Weights of a small GPT-style language model, trained from scratch on English Wikipedia.
Size: 15 layers, width 512, MLP 1344 GeGLU, vocabulary 50257, 98.2M parameters.
Architecture: rotary positions, no biases in attention or MLP.
Training: a variant of Adam for these matrices, 580M tokens, 8844 steps.
Each number is 128 + 32 x the weight over its row's rms, rounded and kept within 0 to 255. Layers, rows and columns count from 0. Numbers have three digits each. The size before them is the row's rms in percent of the matrix's.

# down: layer 8 MLP down (transposed), 1344x512, rms 0.0273, rows 226-260, columns 384-511
# gate: layer 8 MLP gate, 1344x512, rms 0.0291, rows 227-261, columns 384-511
# up: layer 8 MLP up, 1344x512, rms 0.0308, rows 227-261, columns 384-511
down226 094:148156153132158133117108106147093105163108155169153078137152115099123092145177071127154176103067181045113090140108083129061102091164129129084047089113095158099055164093162129101091124146166136151108146097096103152154190133038119136120207122091175130164128122145134064133072108130036114150132067098120076150095180122098128081217170167128065092119126165097072170148119098114114076135066
gate227 094:110148103160123088088077153109134129122093134133133118154127163159109154136117108099093172114167147056098137146111107098122072156138155158088193135117084161130101169147155180117111169112105190150170106152113125154170127112117134109147171067138153178115129118112128071143128175176159095165100181117103117148106153100135138115119102116169149089103147173151137144137182159100099165129128
up227 100:089159136134148148149140142140118099149122103083142136151093180165127131143105144106163148128183120115154208165065171121108124153133114130164166117125105073150103187128135184148084098110143176116137120144092117123203121114138137077125184120124128096148139151125147125123069157174095155185133155145089163141125162108124122161127106112137128090094103146176098152100156157147129171151169
down227 097:149133113121160133108149129115107092111150138145139156147144104131151110142151135175129120155155118122136082138193131107092143108077077160125065110150154102179148123200090127152122115102199114135130117113116170082137115099182050139090110224152096089167123108096168116159104118174133123095156107118144117092168097146158148149054123106134177186173156131154100179129107108087066160158141
gate228 102:110126100107168164169151142183123052070151071116174157149078144129056088104133148084083136112160151098060122105133125176171115165130107134102171080160083106103163150140168072157129148129104068122096127115165086131157095181114172108094173159122135127134066074190145107130130147092107161094158104127123135184130103120172140090146083156112135131148080106120114115110215116146118108104168
up228 095:089153160128116171140098174144164143129104170130142156139125118114060129088133136134111211137162140105040147133168130075071129166115198115086115109147093088118123105089116108129079137105093155117145111126162123180127133095124129135145166113147140113140043138194147122155116114160107138123160121118126082134141128169114125089115156222147152172152142152072164128110133069119108124108159
down228 100:138121118124121098176150091177172079121180082087163116106078149099156132144121131151116094137121118123148097163093129138131129085094057099140127105145104144138146120123133073123162157135166050157117131152122121158108150117106173170128130160030113088154086097160163067095090134116121099149111148095117170116111159053155115123169096107158096117176094110196130095178093183136151102187155
gate229 106:102187148124120076099117106175176120136143133153085111135102125149095136100102101131069047118043141117180129097143113193137137146112192117136153100088087145117197141138140171091114172157115192097118115129159125111136154159082188145139086164077166160114157136132136098108118093109143151117089145132130132212133144150131109170178126110103091070128149123134123166098109125090135123163108
up229 103:094086093143137134102113125151124131140126096155138167123097141150115103086149163143109148106103130086111155153111119103146155082154107123140127133168144133146194147170140152149140133141133155107145109136139146066149131212126107133116099080113134147111102130130094152178098128123161162166172146115093149163166133096160157150111216105119101122137171085055113127118113205093123174131107
down229 103:114123135147149155139099116098156156119129154097120143216152068145101150143110180096156174162083129132094134123121125140103099138156135090133131168077154157099124140120152136101150150133135074142107144080169179144118117103182067113081093122217157144127180087144076129063114165121144116038136109141083124134075136156077153141094091087127152123095149120128133110129183137114159166093180
gate230 108:089165116123139149129088133068123148129133189179117136127137153136145119120114178122118180104147148072115137161142076109137095171163161150096177124059122141099116152160113110142104122145121180110181136110186098149167135086120091162118148109086203107138140119112127092205155115117095086095163106164192103166136155131143100090181131130103163107188128144133155145155156039125135087141073
up230 115:175105176127132141163190121125087144125096082120049086142094112139115033127159117172112099174153107092163115112105165128157115114164106131081051125170143144130135080116128126096143116152119112133127123139091098084213095086114178134146132129123171097136122148134145155142081109163146138163125139101102170111084115145114129147104194152112143134151132131111101191167135117109115144116142
down230 110:132153134114172161093120094158098095099124171159136173089133136163078141139147154114114102187133069168111118124203161081108081121144147110099174147143170107138123087131160166094146088187108138100117121113134142128125163066198098109151160085174116088118133119139112210141136106126166129104169070166163154116115127166165158119135129073093125100156099103179143126088123078133133126141152
gate231 101:132161134122120144112158180083131160189169152110122133153113153090076150084145130091137146089128151140099155147122103174163100189120146066153112173045121171158174087131105069147112155160161113125143100161172115132109114170099115141158068114115093070126125166099155130116175166116110117105134117131156129134100154086099070186193135139119102118129069105082128117098132118128161130052089
up231 099:159171133182154139141118178128163125101107120130079170111164127146119120122112107136070108147099122164165170137149162121132089137183112125048198100097209073100110102167152106104127200081089129130138139087098122101142170139130119144116115144125136107102119152127113111088090069080153157125106096127193092170139170133105154144127138097185105132155166156099121129148151140064131172145131
down231 101:129102152115116083102139190139138153114113139144159110155150130111070077159062039117131131026120145129088135135149152159116094068076142159076149131121102169118138130110097170162141126129161145133132151068128135141136110116101161131122050165042111092168093123143194129159113160156134094128127123086103151114167182126052110062134152124168064080146081157176148166103118181133098123135129
gate232 120:105133070112113115149163117144102109112114130144078096120133145098102121141169134150081149122123149135166192105033131161166116139160133035111112162141171160144165124164122207186111129113125183117140143120076139163151184108135137080093146163107151086072091158169099135136099081170153147096102143112114113181135154072154118151181133153127109105126228118126187142064178156100109117119111
up232 111:164086075091083125093162144106102141110091182131174112099109134141089145080206101103136142157128132166066170076123140086115117132086113123139126124121169116123120163198088114141140126104151087105106188147043060126090160085161152117100170136105113127045087132165133138195161104122130143093140126138126090123147114079127116151128164182102147172102075099194156114088142143137096070100098
down232 121:154119118106132122210024082082128123122103172170118136135127130162130174161071126096126087110143125137144101066098081141110098180097124164125129128090148100108111059111123127128178176121111114145166112139126145117173159086051140166152131129107117065178095146147089127202166172072120100130098146111134171157131170110094126150165126157116069053196192152089181185089142138195146070157144
gate233 096:141184130156114106160104159107140107115188105114092203125152161174122189134158121085193177094155147150087118153132127095089107189132190153109114133117142108114156095100066087125075169106078130114068127101179158150146096154105134152082117139103108128063169148092096158104124186141141083108174133178135099126092176125120108020148113105140136142092107126157084111132184117122103183060124
up233 096:160093074133080140138094113152156123102111109131124128143066122162153116177151029076119074103105065180136097118111132076090125139109120173156103176123161163084145115161131106141115184066106169133135153119093185129127189132099097108122104186137090151118116152179125183103134131143133084116164144074176055121119182186102085079114133130162064116065115090135118134140100181070098143119111
down233 091:154082131060140109135184165118104145116084092154098131147145108148074102091114142150100132119152160093120161101138101126198126084144107135099125114144096135173118187132163199139199092149155119162157144195151056087113123129217147132146102064231184153162134118098121109148128139048118164149117122166134175145097093144126154170103132095122096107128119196124182126153136111121136130140117
gate234 100:098086131206135158126109111126133085138136117135107148070165096189075125112189124128160103112099113117106125185127093166212097116123084100127220112150125149138186108149148160108184135190143120119099130105142121126154139152160156100139103077121108090187124125156194150153161110160160163166158148138135148068110122152088127206125057134140131134103093155136124115176134097118085130089132
up234 096:133091152122164072206115116119128109142123077130150168148133118146084115098164125164111177090125138115076165088086118204189140133196113140125117116161112122126100136124094168158175054160117094139110108155110099117174105165130192095135142108134112176133134026134132131130083123174192159134084114197131134128117147122117158121105110106125144154148115121130151128173162101114148149115139
down234 094:101113167114131123081129095176097132111155120095163098152080160088155161182130125116102119140129102166214111158112118096037138125133178154114095153093132131097150155133118100122057190119140106180168137140113164189109064161166161120093178157107172164126074150109125138112172145081056056076098098136104126101129126076149088084157169121105162125094144115104097114090108177149121116128126
gate235 100:121130143102064153121115100148142139126130060156104176131146135113061072141111153138136113066183146176128200112104099162171128108048078134110096137086114080156133131106145140136144126143118197133132084109128152105161088172138144103141086098100190113125129139147153063123072101129223149156115158121178163188090147153148121145150179105123102085120114168102133121157167139134149138117092
up235 096:115184173118115107089160156117163123129195069139145119160163121138159168078128171148051148166117152134114108105128161178092160079101096074123162138115217115101082131135096141147148115088151123156163110117134148158235132125164067112149117170133119077096184116097103152079131162100109134104130164110133151194105172132108100118142093093059208132117157081095169115140143150143171140110135
down235 100:175086132156093158082129149097107102100124121096093114176112096131135095157072145172149083133107131172066121107130064090109082216177097152082107112111068122140118146157147079122113149057104144108140130168173153136080112163160138127097143166123147163147081140112171142121206118177082106180152117149108082079110104106117095111076122166138060105055121126138127159103172133095133144141123
gate236 092:093120116115068104115177121175106190135148139087175125143133154100125160069167091160132143146173139129058133123100125130166121143128136104095100174108152138147171147130138087170165154152092093110081173081138088060100141131117147204139100129104074136184114084105166103090185126091101145150157178145133120147139096099093107143131198109127077114092070074108165147159127154146118115090068
up236 087:119149123124142164143119155117142119097136132124132101174093129168156122142099155121144106098143130129138122118126182145104183169131117182126080036153116081062049156118116103154145118140136151135187083150083094160141168126138121120152142180115202119139157164112104130146173127136116164136122109082157180157161139143109145200132158118106143154143207137117081115114171117116180093075146
down236 087:147162119111151065094134128141176150115126105097092114114189136075061178133145086195153116137111192138069061127130151046184103129145159152116159160116159172101164118112091107154101148104070146141118107122156105122145103159062165109147052083054095127116122115127168114130126128076037146168151137117123093122108145059148062165191137107056114104114120077161154118172103167119174104142052
gate237 098:130174138109115153138125079178109089088110075110073212085075135108146159169158129094203105147154137180105122123074138103126137112137161132190088180050137146144087138128115163148119195132070147107140151140191156063144081160133133132177110062124101087078093124173149143131128116128075114102145179210158144132049160167061107151184137152188165084132124095080141167115118125078089142123070
up237 094:140060084131131122113202061116142137165106123198150154131148123134111075153125132149084067133112128118179089102140134055108183083120112139139149163153099170046176146116207099163177129185128129110136145173106107125119153135102106129136168145101147160124147145162152117106113150100175099139138093105128119118191138127145131072153068095095177156109137163153102136158112159121166132118144
down237 096:130161073110103146149136118153169094131142167128089087125144163167143186092073115115067084134164143171119139146081172116090137154137130118191153115117167125137086093165056147134143171082150097110117108140134123139163138146120158053158080130133140115108108152117109188136129104128136177143075147111161127085130079132108178102114201141116139156162100162134128143127156107155081172172138
gate238 107:101126109160139161168101092149094197123135135152152152163109142137143154112167115111146139126117103131140102094176139113160119127158074086117100181162137161110125147093093146144150133171107161137119135145127190172105176134072109153183091143085126114138113141129074075099189115133131152132110128105127152133124171095109121127171161086138066144097118100076096076156153123091152157140133
up238 116:116164116095102171191174212164136098119122138144113221152111074174130184151118066106141168136174153113048117099152091128190151138134157118117092166114073114123113101192098092168105184146152146075139132149139135135070177098080105145134085121092116067140123136169110107064156141088133168139121133131117169150161170071128114104162186161106127166133113062120099115194141117125126144150142
down238 111:098134116155133109164140165128139128116111158095136162123133114077082113166131110125097058094175105120149088157135067146109138110111131159080083126113165088085184128112154160114123161109093184203172086136107107110192119059118156163127120126057131115083087156182106078132160138156135077143110098091113132125086093057123157102150141145148117124161148110084165122154130136199134166124093
gate239 101:118181157121098148117147094152120113090075118134071155140138145124122112146113113122136110131144122139030150147115115146116103150135156095129150157068137088199114107123145081094160150117167143170075159083107128077118143137083113128090168120079147140132085126140156114121152125185093122085162114162141132114128145151124126089143087122134122118204101103163121108146143103157118100157064
up239 098:122162120139180111120135128090122094103146134157085163126078155132112065081120113080184106104151144122136122086103148160122158117138197164053083109077119066128127114152103117142163123145123112110164174158164125124125167110135210128110112082109159080061086124120100110104104141148102069146141181176151146103064207213122163109162173141059156148150140123087118104100182083131099075125176
down239 101:145117115142167123142102099101156187107153083120190062070134116128147171121133082123113124242160046120163190107159202128031128199122096153151142122123156090142115143166139098161141124143076108147083107121133199137144126151179130128098179168136120125188186150116066113137146095150123133152150164091148092130091107106091106145149139105156158103092112101109078203150102088125155198106158
gate240 102:112115100101151153144124186118102088093134101135131114106096107216088107134136073136126156166160106067142121115167087149128152142119165105074148097124071098076156153165163135165144117120139157132073213107142151061113170131053125155148099151096136092114132110084135154084144162087170155137118116123128066145147133141085137142138162143070092141163137112118144088155167106167152118182146
up240 099:184139137134097144140116090101129136095106126163123112094112110091100141145055131164115129105138147084122106098181125144073153147126147085095129154165159107102101115088161071121114171169165164139105124129140171194096162154170037154120167199121148097183139125083147112173143151160060071170156072168100124133137116112098126065087125086148080145139125106144138135156132114095066149156098
down240 103:168111160083138072107138168137130152128099096144140146132150199096101141096181196103186144182120161164118152146076091159142117090106136134147133132135162163189138141103162141163125083132099073147146118105131066092102123113153159112081057073195065166131101081161176170096175088090121119122093134130106206114129131114200169167135152061105135125098105113156110114111132102108157111082172
gate241 095:148173181135094166129093186065161101080129128140137152093097154142093143084093121118080121135108139064142201088125089173109118127105159155114176131092181081093101182175177114174127090149143173094130118104113126154108077122137099133077103086105143143078082137125102152140130110128127123098134074162149095129176143181092149092136121176127146102097136191101158090169130071074084128074088
up241 099:165220130159121179136130114065077077081109136134104184129147145149085134093075091158043095138129122135175196109111044196121117134078105207157108143107151130093105154097183135115112071142108168178128124183124130127124118097114129134107099109104152129108078117107114131172116183138138133105105098129103138152163127156135161157152123137130077141153194161130146088166129112091157121086120
down241 098:163093157112132130104112083157086128127095133109098118121130160124141167146152138117125139157164099183104066111098078142144144113146145036145063099113093144167104161104126143125141158092152065141136149154166104037157182151139115094147140167141109118133170134094109084153147122166123101070129141098130111050089117088209102144076146081140155187165159087128131174089157129181171095160169
gate242 095:090072161161112160107083149117137136141121186118111095159170166131140143066154110113125150082124120147173150149120108114144163138129125120072150154122161128175086164148159129154132130136067167154149134156146187058123168131091094098092096140108113127163125122076093160066165199124116136118098129120169104127152148132079083174120108186110098092117116255070157128087112141105121170144131
up242 098:185109096116091090118111112145161172103107129134157102139060119119081136155074152104182069154080128089115154114131195140068144092124163096132115103088137143037167155150120140105163192102177084105109144085111090153119102119131139181156163100124125128093123081168187138168125105137109101125140110140136141150051171122185186110153139095159195126102155103148128100143154104108098131114092
down242 097:124093184203144140151076099141162102092106161153073082106147134149149152171140088167166125145106174163138176095138135138166177151126118069129158225144131101128124144153141129135180100056115172120124148144122095083185141129136111125146111081123110101143141121097177187079128153097089094167114194133172109075120203127088084166091132092180134099135165131095139093120159120112149169123092
gate243 112:217056102087100091134123133063133121086096092146133137057110137169087157094131130141096161113090134105136113100118117174115088115107192128138196132160116108095139161119156115127143136109106197125123170109079098114147140054099093139095153131096174153071083113147115157165212089112128135147165131126167132087139186143113100149131126136085090119084187090167112136091140151114080126168128
up243 121:122110160094095056121105135104104157135138090110116150124140097166129112081152184125119105178149130175101145132113130184158154153130200128154172132135120146123109142067154146135113111118110147105087073126122114120169032065106132119120134107129169151097135141190088121096132125129103143124102185120179099121142111122160135080136135152090103158102214134119068145069123161082189139191184
down243 112:089122143146104119075140138142128084105115155157110084147096075121133188093139119144124055032106136150158134160126177110137137106096147118107129124094139160115183124147135138154170109131161142133150142111106131162119064100166139115130081146112122113085113118109148183138120153121133192159102155121111098104144096140122128132161119128122119127075104192067111111112083158161066198171088
gate244 096:120132106177110100099138135151090145117098190163127185164131092118107119082138086151125115051081090071156144147137185085143125095087116083063105116148129133057168204170096101114102177142168153116152123137165194095132144112094064161122140151099138179118165185190115171119138102169125143097163111091115147140117098179147125150130152103041131127210134150144144125140137103078066155089116
up244 099:164207140110072107136123071095156142110149109098170155179091149086096114121097162117155114205117099136108129101129110145096091139107162172142210144093166142127120118124189181120124087100154127173069124077087079130146109174118147118142074149142114065104152137158168084108168123105084133156113181120143120154099106109143179120186129122125147058064146160137135182082082148113183151100135
down244 100:126158116102133071129125082148135111107132183148189121107125110146154108143095088165145087098112131124136166109139138098058131076074078096100111134072104106094172217183126115133122188108164090143150157160154222059116184133105092139175096211122090183113120188181164092173135097120092136183118150137100165119113079189164123111122178110117136066110130165122154120149095104108109104125152
gate245 105:155129153161084134130082108087147151084182141169155150165126066069086147086167088098152099148131092112125159114114143125143088166123099139127123133107167137158136150132115074135095189137176162176133164093151099135107140145127153172107164107130139139084112121126073076185134111139133080055159089174137072121123167144157141110183144167109125146159151049086107125172127116104146100114101
up245 106:144136131146104097175132176104113140125130126148153110138109156117092198132154143127138154109120170089144098132116097165168084093089185055094183130092097103167167057146154142144173139115149143127124123124088100141088049158156084095126140129131079142119074118099130218107109072123175111153122112170074128131133151224122114160144103144177134139091126142132102088097129102130120152166090
down245 108:102122127182152121091112120115105128140078155058110138123151118175156110175160100158107113167144136103116121127102136188109174144121148139143153135207156149109121156126115117168124098147165139128103111129128141116122106062251111170139127120195118154125165105106122096149157101091112147161127100136119168097134135091179135149000141110127097116171132139128165163099172114067138194080141
gate246 096:123117120139180104116099132075145143111081143135117110182154099157085140099194175128149134116079134131067138061159183137172058110124144120140195132152114140162092159116101112178131121135155128143182109117154093129152052110129203119143131057069155155156162165160153198139174135165106136139160164123140126136155140146179119087148105167111143065214100120107185095188110106101131108131065
up246 090:176091141123121148120157179136061071093144174133167181167122142137113102131090168130129181091149111152120109121111095150108131068085046124101122116098155162109088127120199153081175144156107094122133179082061115079110096084103142166134140137061194065141155090073100137189123087171100168138120130152141147096113139143131190124117098126096134152145099189081153106165150191138145149115106
down246 094:094176148148120140109143127120145142157165097127115082139138084122109117131151126089134087160125091110095140067109184114141173150140230134189158125129133055117210119083085099101135125096198163118128079137135147146075135149194094091090087133194050131050127198146137103110174136128153110138143162112173109071101140146143136119119163102151194168112114107119124080125132156152180110121165
gate247 102:139118168117144126108124144096109128131118115129101130098156126143119095129106146070146181127121115067135169109123116085109165114193102153149102133083140125155171149205120131115116167140120170091120173130131189152183149114163148159173136127168083111108127121122072116090134097134141117078107127107132096144110136148158124119084192138137113092178107059102119168138090132119186173144146
up247 094:127117080117108147164089081159170104073102093129071163081146126174067069137199123114138152111130126116124131126067099126079108133098126213148121123113207140112108152165168198077083169123112130116136142116091128120173096126113103124120114124139079168087088179168156166095126138106145154175102147135124134103158132157131121121127119154121138101065129136163171188116144171130146161129129
down247 098:128118168114197119103146166103093156155133173165124066105113088150121142166083120171123124179081115100148134092188129115167109099137129058078135109154101097124169115137036073146165110116159150166095122164128096118084121129170122120153134163193133127172132126110105142156133133131129170103162123160109148112132120120119108111176094154141131110154145156140113122110134098065107130054143
gate248 109:131133121094143181111148199063039154156061098131067126124167098120157101152141167087114168118120111172153183068039141136178111102141078150086148072130135111113140139107097181153126091143132128125142176159132069135105198146097132160143093142088182149110100137157121073145135089155104133131150124096150147130087113134166142129166132145161143161133156175112149117101144157120141102133108
up248 111:103149132134175133147112032144173153115129138091152068098104157108151150147095139162163121190142123106108128116134184127115151115089136147141092217106129090099136121098157092141193125111146104151120152121066106100121125123175172116165135147178113141077158166183131131134128146146111180169141162135122119161142118041042141104080152121091081095111174136097147107057130146144132096127122
down248 108:142129117185181089156125123134125102096146126145145129149157123078109124166105134133110105166115159156135110126132074161095085142132102165115102181098134179077123135136125138162125117123103091160106116120103123128119072156060094176154116143053112045177108131100168087129150135102116115117156160116133067162095153176069144097227109151137080056100132162112162173197139127109049142068073
gate249 100:126110099114081111154098146088128130111188150175078098137107141084122129171178090073142176122146141118112198109140168119130113103147151140082136107116146144059147083140162120139118136146115154178110168114176154168158144104093177168056143163105166084094086158171113137123131097108097102120151126141205105181108116147138093124158113153099125141175113114076098092112061082130142133136138
up249 103:101160130106118147146130139119098105080118162158115141090106144089137138168209114043204129151158159169090180161175127108109099112122137163115138106140121085165090100166151084096106138087087129130066175078190118140144131121126191151106157201109130114048132094139090160108138138138148128121136146167145097113092153127138070085134077145116129157199149058068087051067111116108099126110136
down249 098:074138131144199166152162129163113123111169152130048118093161121107149059044088105181142161114099141116188093146132115117101057157090129156138188145124133161153059100135099110105072171087170145082118115166106101134118143160119154114183088105121118127096137122079095162107126170151180144115170120114067196049162128118127131129169125114130167119112152146133112134137120157178104181083092
gate250 100:120127126114166072092152114125159128151159112118087131077117128149140139087123182075159144087154104063111147158097112137116108127149126101084132076116158073102121143094088122131110085148176128144119094104106158131165071131120141151084155117110173125122131185102163081153120153160172151079137178136151129118197112159164082131116121111108085079178082169114104137076175107129154119080149
up250 099:131106091126109130119124131117132145189106130100074101092100117134144089153152116140083127166143157124073133111174102087111113147105108104079127113121049092104180172175071109048110143092171110102151059127150130147085167106134119129113130164129143151139086143203157102097141110139112118181104158124143136130107086158151118078114123124137186104154130105129150171104178156118118093169160
down250 100:108136151083133095152139094154137135061165143171093127181136129126113126107182085121066131179106221164160087088172131156166162144151137123149133122154081101143117164093223186187157095141088167126118154124140053037126133182142117152154131130178120127113142071150173094129116095054159100172106092144142181119110111135204133115131201148135073140113110087130139130173102059133095069097177
gate251 104:106110176112154112140123083146118120113104104126133154100116163132176134119209121100094129079079116164123146111153130094125100159111104142097109145100148151078093112140170151138172104149080175147150163142123166113103145092069124141100110102082156096153173131123163125078087157141123100156112172161155073168137155087107206129183126197081073041089159141084155159126136087187126092141112
up251 107:071169129078158169082113077115177147121127130183109148149058154137123152168183195135090133064083111149115124118127186118132051109086076126069096196075170149082102138091113185159101072137161142132111158127050179093119137103090096107119117170155138201112140156100136153057133202126119164166144147132171102171158120139131166078167086149074070064106150134107138147147084143188128088130120
down251 106:185177026066083199170164112146122130101144175135141068124128134195132093099098119152157143111121134161140081098109167176091135042194108140142137088150134117155113161123211111050153154136134129079151069146151142105116166160136164129117168164144146141151133140104064143131154147075120137108155058115149168125144116183129143083057135103150176175159148113155069141126140136125111118190138
gate252 105:166110178158106085111138192064086133184105115077116146133133073200164142125149128116077113095084125147090191122097070147161130120168124093159131132120216145136122109141174105127109117132130157163149128149141069181218163148112119180119107169090133113122127148133079156150108068143193089155092212209108114121222146137166127169121137148173153126149110084082101129125111144140139177119183
up252 106:110128123134143152125103116201093145151159079175084096106151167060108080099136128096116063249124087134124102113158144079115149134122078149110108132107093135164140099103146150122187153079090161077151130171125146084116118082126092142144110027134145063144077167120181111122097071131096157105190121127119106168149131080079103112132097079131068186137126108198127165123141161079133134162119
down252 103:155144116151135154131145184079092157169130140097173139165128095117169108088139158136156158141095173115157144189098141137201079150131172090137133158071158147154161104120093115083127129151130121141100124107172123134187141096020126125149083166018151144139140130128115132117147123153132099155125156118088109159109170157109130105255109101108187108123138038031144109081143091126191175101130
gate253 095:075103160103115171123084124105120148125149163136080119163098070101085122137092147103135123166114137115099146111206125120063160184114198132152148154092120127136110182154108156106091122118163155131180119119195128142169182145127086148164091137143129121099128161125159122106132115132055110136196086123152135109182102141097084100139068174091130121111144137098139178141086111122089086085157
up253 090:157130125096134113084063090159082178136095172178112070120087171110219092116129169069150080150133151105124067189055163101057132090121149164137094100102171075070137134118108114128140145129102119090158123061123143105121130186122141126147119182158065177070099141145185146131125155133129107193111167109137149136111089114117125070133099124092155117143072155138071138131195087134108120119126
down253 094:137079101167117092140165148142146041087121126183115175124159084120090125125142050118145127141112096106145189102087109100139157108148149137138181135086099179208185162081140141116102131160132135151129134128207101143150117104109097158123161063127120099091115098110120194127189100111153101031111075185129114167100158128166111226131152118175137187086206120153170157124110157087140107133144
gate254 104:099093155126111128122114089095123116179134086114118121170157137112171123142168158122176117051157142159183120171085068076154090077166112114159141182107181121154155131146091120187146082142123156109098113091101111079049080141102090128187122125142099183131147100179129149113097209137152088133161111155101014119134175116141146113110135075133136114148103176094144099160133111122155138101109
up254 107:146196129125149097118134130166151186135134097161133148100170097168183111134147165179163108133101160101158112104107214144146152103182124140106098101125146136108116146125123107108145147162077129094139108162119131130140097158111142151131064161140166115143122073119126118113143125177128093161093115129177134151059062135120165212146139102102142146149172146151057128222099174100197125088097
down254 107:145147157087088110110135121122088119180097112165095148080082117147140143108118094130109133151083095101148158011169082127200181158106124108081192095109121154163123109155100094123141101090106135152151151114097131124156174193121114077141087097133171080110116133119163166123142144085116112081138114094182150142142112111093124132145110103123202133082100118133163137117084092100074104163129
gate255 101:150073109098109113142070086108096156115126185134149122085156152121121135193137086094142108081125095120182165092131094197148124113187112123150154099074175108170144154138115111119148144121104166117133161157102119126149129118135144160097108115125125133118118167126064153161105145107109071155144120143130079107113187156157119124105189088183100084151141162120072074173131122115090130170130
up255 092:083167131096123177106112134113048153146096089050121155076100162168136166102162128127066137096073041071088120149140108153115111089160087124141112117127124143183116035081079156157107078162135134187135118080107143155129168126145074105107102101137161115107135153191103085173155158115151134141121130129107165177111164082109118163140095131152143136118107133115181140158143106177174153164128
down255 098:178060126183148100087172127125187122166163169116155134183143073138169104164117118111173138107158161152169160142095098141127124155122146103156147151175137151083114180138163077160133227063139139114105137136161123120121055150195141158149095150137111126160115095089116169081127100177118077084174102067122167115164161155121132128134179148089174145125161077131105124146089161103082103128189
gate256 099:144121072114110119134120115147138145127084106164114134141107157191134114115135110067208171116126142082181103063132126166081138139114104191141173106081142154064137107206152179185106124123097163117137108175122081114127155161062141136113080113089096121127124147124128084106149134095105143111138155142155136127142139119139125109189168152144109168085100126124079100124148168105076130099152
up256 097:149084103125084143072155149133149165165180150114143089084120120122160188181129155072073146189098104144124144075123134132132170196146126070124148142126126113142135058132112145092068117095139097168157119141025149148132151128138092124165110068142104162097145126105168093092140134138177109131133122100080129181156137160143065161139075136089131130070076142147145155151147093175090078098120
down256 100:131121142157127120182107127203136162160085105141180073094177127096143128118150128189166084117153146162166141125094158138138108095156116091116204109119187137116076140169120095133115132162100106066109126099121144174146103147147073149135109157107121131088100173070109120087141130144167108153135151105090145109153131138130119181124144059139149100097148119155074146153158075127208197128154
gate257 109:079194145137110144156117120090130120111132095159097165116068123135127148071134199076128125092143124151113091096169145121123086134181094051137106165078159162170147133085131144223041145141118179108149081065124171142146091092100130140151074051112168174130141165151131150083134201116074113111143104161154081143120137154154170153117156112125141124119095146040076170134185073151201110097095
up257 115:116190151202102082123127131150123111141149181126162219136082151158140107157116142141109100123163065108145162099150110119137121123146082085203078128137147073166162141055098079159043138129143202110115090158142150127061137106088148105147016134106141124139112150142089137034102156129139135103148151100126144128107187114124108168115151050131135096057140149103141106132125170138183178122163
down257 111:107110168140117104153140127123157104133135176133129155177132127169075182165044138185175140174115153174146108121086142152185106165125174166167122174128106109141210072097155073084122067168095077147125142147085100102107144158125128159098167120097083128123112170129173120128088075083154097136193173149117151135088119136106108127237136092058125121130147142191113109106162175134103132141176
gate258 104:170145114182127145135083134115052130119156124065115121141096122134088105162083104110077100152177144118125067119170142142147129153137065104089185134117153132099091053138135154154099089168101164154125162133106129103146159142068127107139146127120148107147128108119136127123137112103072148152128163179150140121114081106195147172186180168137138128154175111105114123091118139117097162180111
up258 113:192164101127126145092135131087111153134188105135150116166120100180112117135081122153105081155129205120090095134185141136090171153150124083084126176163096172148169067154104104151094129170125109174145153142146116084093125123075136120160093145127150074129177115114197148087151132083096114148146156086141127116091105105082127139171125173087104096143156130105135146132118150119136077155125
down258 110:096115142132138081189120108116140127116138168156137111165135157111125156093091128153169139142103167072153085117159128131091110099116082152124112113071090156129137166116142138094116126087105123165136143131211117158142163123084143177144147147010090159182086148125157102161110166110193090145187120090122120177149118209104074147150140072114146127100112169086130226134159134128138105155133
gate259 102:127173125182092140098045082144117199122098121130118120088100161151168093150115165165099136124143096160142148062130151127077149146112136106139121103123210157053110120162175136142105115169145160113108121174152202162181157141106128092112131120121139130133157098144130061090166127135188144142085136087137156170116147093151171127145119169132089127097125129048056213138155120115119144178119
up259 108:181164157173155077168141083159081134046118151057169086120087168149134070159153097152102125180136085152133121100182100166110124163105117130122079134163154167065082124136179131116058073173143138103031193139104129166132171151097157119182090132117149112166110102159121111140160107088214098120060183088132055147076203111075141131129120157108081177127116132102117166109110135091135109143144
down259 106:165076146108142085061157158107134092151145124069221115153092123150128133134103086148120142146117145077135114114144146153167056100151125104139077140151077142119079185141122129079141092132091068178168181124122166082131173148150178167127113142160126079124155170168137149071113098150130105141101136147068104154174158018117141096124133135100127128156076088159135142115114112220141140133173
gate260 096:186115140115123141154111090116138195066078030075122168135051070204182138137191116147082105036104111140083156119095077150147113112169103202059077095150126148096144127123111164103121122117125118124082147159081100129149138178141221071145169140121138140149142137109197193109099150124194116131107191076129147118142169166056164104156145105126127143141131099150084125085099161152117081178147
up260 090:050125099099206119158146138188165179088127108158137086065112151122086123145088087123109101114116161103164164090159109156139115119066124140133138143115095085074165097080132089124186084139139167192135133142136132113138164137087149167117158104118138106131107167158069153109109074132174114148179096192211045120091151141089158124191030167145084087125141088149130144080122157108064099100159
down260 094:138076143113136109146125133049109124129124080097151173189121116122130090099180171132125092088157070139089101116086103094164068122198074130144102083149119130147132207145138163111105187099157120102138181119094129133106115095170142054141120136175094140097122112129166119105093191145124095120116173103056202093159164099139111081169192075146182144154129151118088084150139130195161108171144
gate261 099:222137094171133084125144134146137074120165089136137154056144176121141113177106115112135092192115095115144185113139100165128083081110144163155120067106147090179121108130125129123131112133122115129140107145089172129122159135134132193097156116101117115090102139070163100169109111089116118071202088161120169130113114210104141156164079139139107108129134122137096105114124115152126110186098
up261 093:095157108162119063131135126112150147102194121105150135156127098163121157098132151110110129096146116126032136119174158093072106181107142148155137154108133155084107200144119110103132164129132129104108132083120122100094027108101126122108105180130140171146112133042180155061134122067098145164078088157138123171125131069133090172120116102121130129108190157193132066082138100150175156143159